Weights of a small transformer language model: RMSNorm before each block, rotary positions.
Each number is 500 + 40 x the weight over its row's rms, rounded and kept within 0 to 999. Layers, rows and columns count from 0. Numbers have three digits each. The size before them is the row's rms in percent of the matrix's.

# gate: layer 14 MLP gate, 320x128, rms 0.114, rows 261-267, columns 0-127
# up: layer 14 MLP up, 320x128, rms 0.12, rows 261-267, columns 0-127
# down: layer 14 MLP down (transposed), 320x128, rms 0.113, rows 261-267, columns 0-127
gate261 093:505462511519487490509508550500434524448582492456536437432428474434510499483440541449498470493452516495597503462601445473471472483482435527552408518473484487472543470491504477525482487509542549501565546432509540489505493519505461506518562500582483516467507537480534555485514500479561518519521431514491492505535433485476590465492554524496480548545470451515459540475482483552633506498533
up261 102:472496451557448511618478526468467502525502432462481449470499510476432542448519561474459479501525517417471487474544470505464490493483546508507508518563439499486540527497470544480435467547552529458470539544472532513407486568471537484516501464496493559494452439506488583482605530541484458509494563497502467506453477441505561493491538511417542573552492490527542534571458459557504492510547
down261 098:435486450537465484574460529381482519509492522471526428469502543509443541547480569455492554415501460471400450459538497512552498484459540513506505529561480567487459458432492430439501506513478469430481443538469503543543497532457552506483514577466477525479519449596514475522604547511515501512506561510480441446479515487442461511532515494469463461518474480508459477520459508502514484521510
gate262 084:450419537488573565466529466515454487475545532536479499474591525498533547477480509535476460548509493561542505497496484498516414509508557505502485505478519526509514483434462498563540543548513462476517594543488405433579484487490499476441504546474489445525435465486565519531447508522545455444518582498496471444419501429515579444503458515498504512462500439468521525496579486526491439487498
up262 092:476563504568540441456448540541492504501500461496445577532542561542506525448524506556496540502531545509479508578495542519524457533498509484539497515553517474545514464531455545560460595570520466473504579487593499494511509489442489514465472394592498489511464528565467503452496473515464573566508561454537391511477539504493535520464506571481547499498539489471503473528509542456518531497502
down262 100:561569469513455359480474534476481553462507507377498556507446481543450460469485473515458504491523522515552557514497525488443548542501484459461533525541431493535520514578507491459517424462509540548503470501558535536452492557482513555534485521511531499500493514526568511475530449495507565575485462549462485579516554469410455555483542482472502526512513495508568510507453502490541518564492
gate263 100:500498477569504533512521500436482521493507511441454470482541519478458439487539588502530562471497469440507497438486533486503482509468497535538530538523455478607537402471500462467507549466482487538413507534520562466453517494432568551453510506533448487483451512431543516485548470506496557555481548498483442514520510465540488414460541453557514536519524514604546483549477528512573476439550
up263 088:462534577482454424457515524520531524542496530509496474486443559507553523494543535490503530548476499496474414468485488494490494561533515511508510494478477496473521447454476488369509533462465479460489520524456568526509528619495548618477541429509508500529545539519397429555475534431470494440441505440519537508516500496481510484510469473504445521471547461456517522464540531531529417501500
down263 093:438482467489438549474510488485482553511512525517525558519480528524476503526494452458450436431569568528489432491516464520477549512514410470491462459521540513511480465508540499509462465494451558469491575451529494513460433394538536390515542506498547523427428455484516573545513422523512440451452543509510500481516572479512438498490507484509543476520485514483476555488500567578478542550506
gate264 097:523516525502567493591452539462548498484509415521483504477527475520526488474465477548458481560468492456512535542496467583470508461486487431437572516574471439500466492457485520486585493534511493443446540459436537547458565524494486455437528497527454503472510590431494529571474528546535481464551515428470524557471467513527546411547459514478520547447544477500528543521527550495512470519547
up264 091:477532432422570561465572520470440474535531459517539547442550490520438489501425491435538444547466444482481487478486503483530437427438560507553512477564515465521439491531469457539456540442476458488515519488485489457457477532492541499537470438501527511544482503498468528496509593523505474531461557538405517501507557527487466472530537502511501529466497448522516585477430528517525558582465
down264 093:548485457492516528502491495507518494501521419495487478520473479494478479467506506455548492572575549559440502458523515522489577556538491495561552503489520474476430486426520536422536496442514525486503558436496464499572548481494522459522550454555499497511547441493444507487500472538562528511623533473502478515592516544515546475392446537485530478484445462516479494450472479467557537413552
gate265 098:451454502505459471509540528561545543544550623447455493476453460528531511454456450503477485517482468496566488477572476506516486494485414529483599465490458538574398512536505465571484512467518496515534487503573509480495555441467557494471512532478488502480463451491547516528456532495475559511450532507523557409504442554528540540540459520509441525532544479547455472489538531457565467511475
up265 100:497533527541526591450477526541495506547577544572482508483513551491513488558575499471468385501487481476439449418500499521479559413484510451478449523479531480524507503482532521548481472465438557478464581565542538479508470462511512538477424494528399523536509455503437499537486518442529528445545503472572488555474533492531506509530528500472502511571472546463472490438467470510456521462562
down265 100:454499519486425516512481506482464445548530514482524501507432521465465588484551483465482480494547447465515509519482460474438449491525509592385486514478418544524511527403535388503437463475442480508520564550534496548550467445580534475477560481517445553498486461543538513499439490519512427547496510493524523494498464525481488446518447521499472532458468505473527520491573530524462431467485
gate266 099:516463470499459519440489500520534564490487482475549579494596497437514489523529439515541474547472507481485490468498433491450519481423527481516485475498444534519462527520426460518469425471469538496526452468469525548571537478521519483576613604473456561520498478507467509549536463491507498402509520443537559481577534496498495484474460455474493498467424533497503477466541461457566430489481
up266 111:513519527538517438501516500502470611453552468503464487526530521516420526559528501480508542488518411487465479541511534480426490570494555484504533554506503459550461502449456451494488562482487446506497471537487493495558499472465527492509564501528474502480511574573457493573478436492407531482489483477571607451553538547449447542506489401525524530439528468533461526445488498460547501468517
down266 121:489523520506493457498508491483520452516500522505537516523514515516513523490499518466478498492581440532507504496464543490426474476514506496500467509443577433498560519594522530529499528520520395488517513574548461526463448498476500494497453465508574478474526485452490441519477507574502493580541480460511335566500458523527421491521538524541539449535493529486495539459438631507457482467505
gate267 107:547468523542540484511541501545493467502550461514460470489532403553501512483518472510465507553390509472528451504505530501456528512462529528451529457465492556558472473460398433489526503462498506434423441499448448498518504467518533522477498496456457546476513548474450517493497490468583534444497447475482512436606496510491478544465535451507462498503494599510519514583448538421512418490503
up267 101:444492497564536494430515424557485394533504535527522524503527520430477418479514478466506519503510507582513517482481518475506520458529468509444534496542519518445520515568542499461495481472455488484501527471544477522599542514477472474476466541476508505397494494544493543476512475553485533446525510443468508601481630467530480431547459521501523461536476571446450528521452492537449545462476
down267 102:583522573500521532564463534422554498574533486500605486525475487462483565443514483503519494501378524501424429546502488504486533475526513489588519463580435575461467449507462473531539505491492487498484495491451459449543552461488501524473551505527505455525521554568507499488487505446570512497510431510459567428496505524512556563532485503494518564512531470465463541504500498517511435518494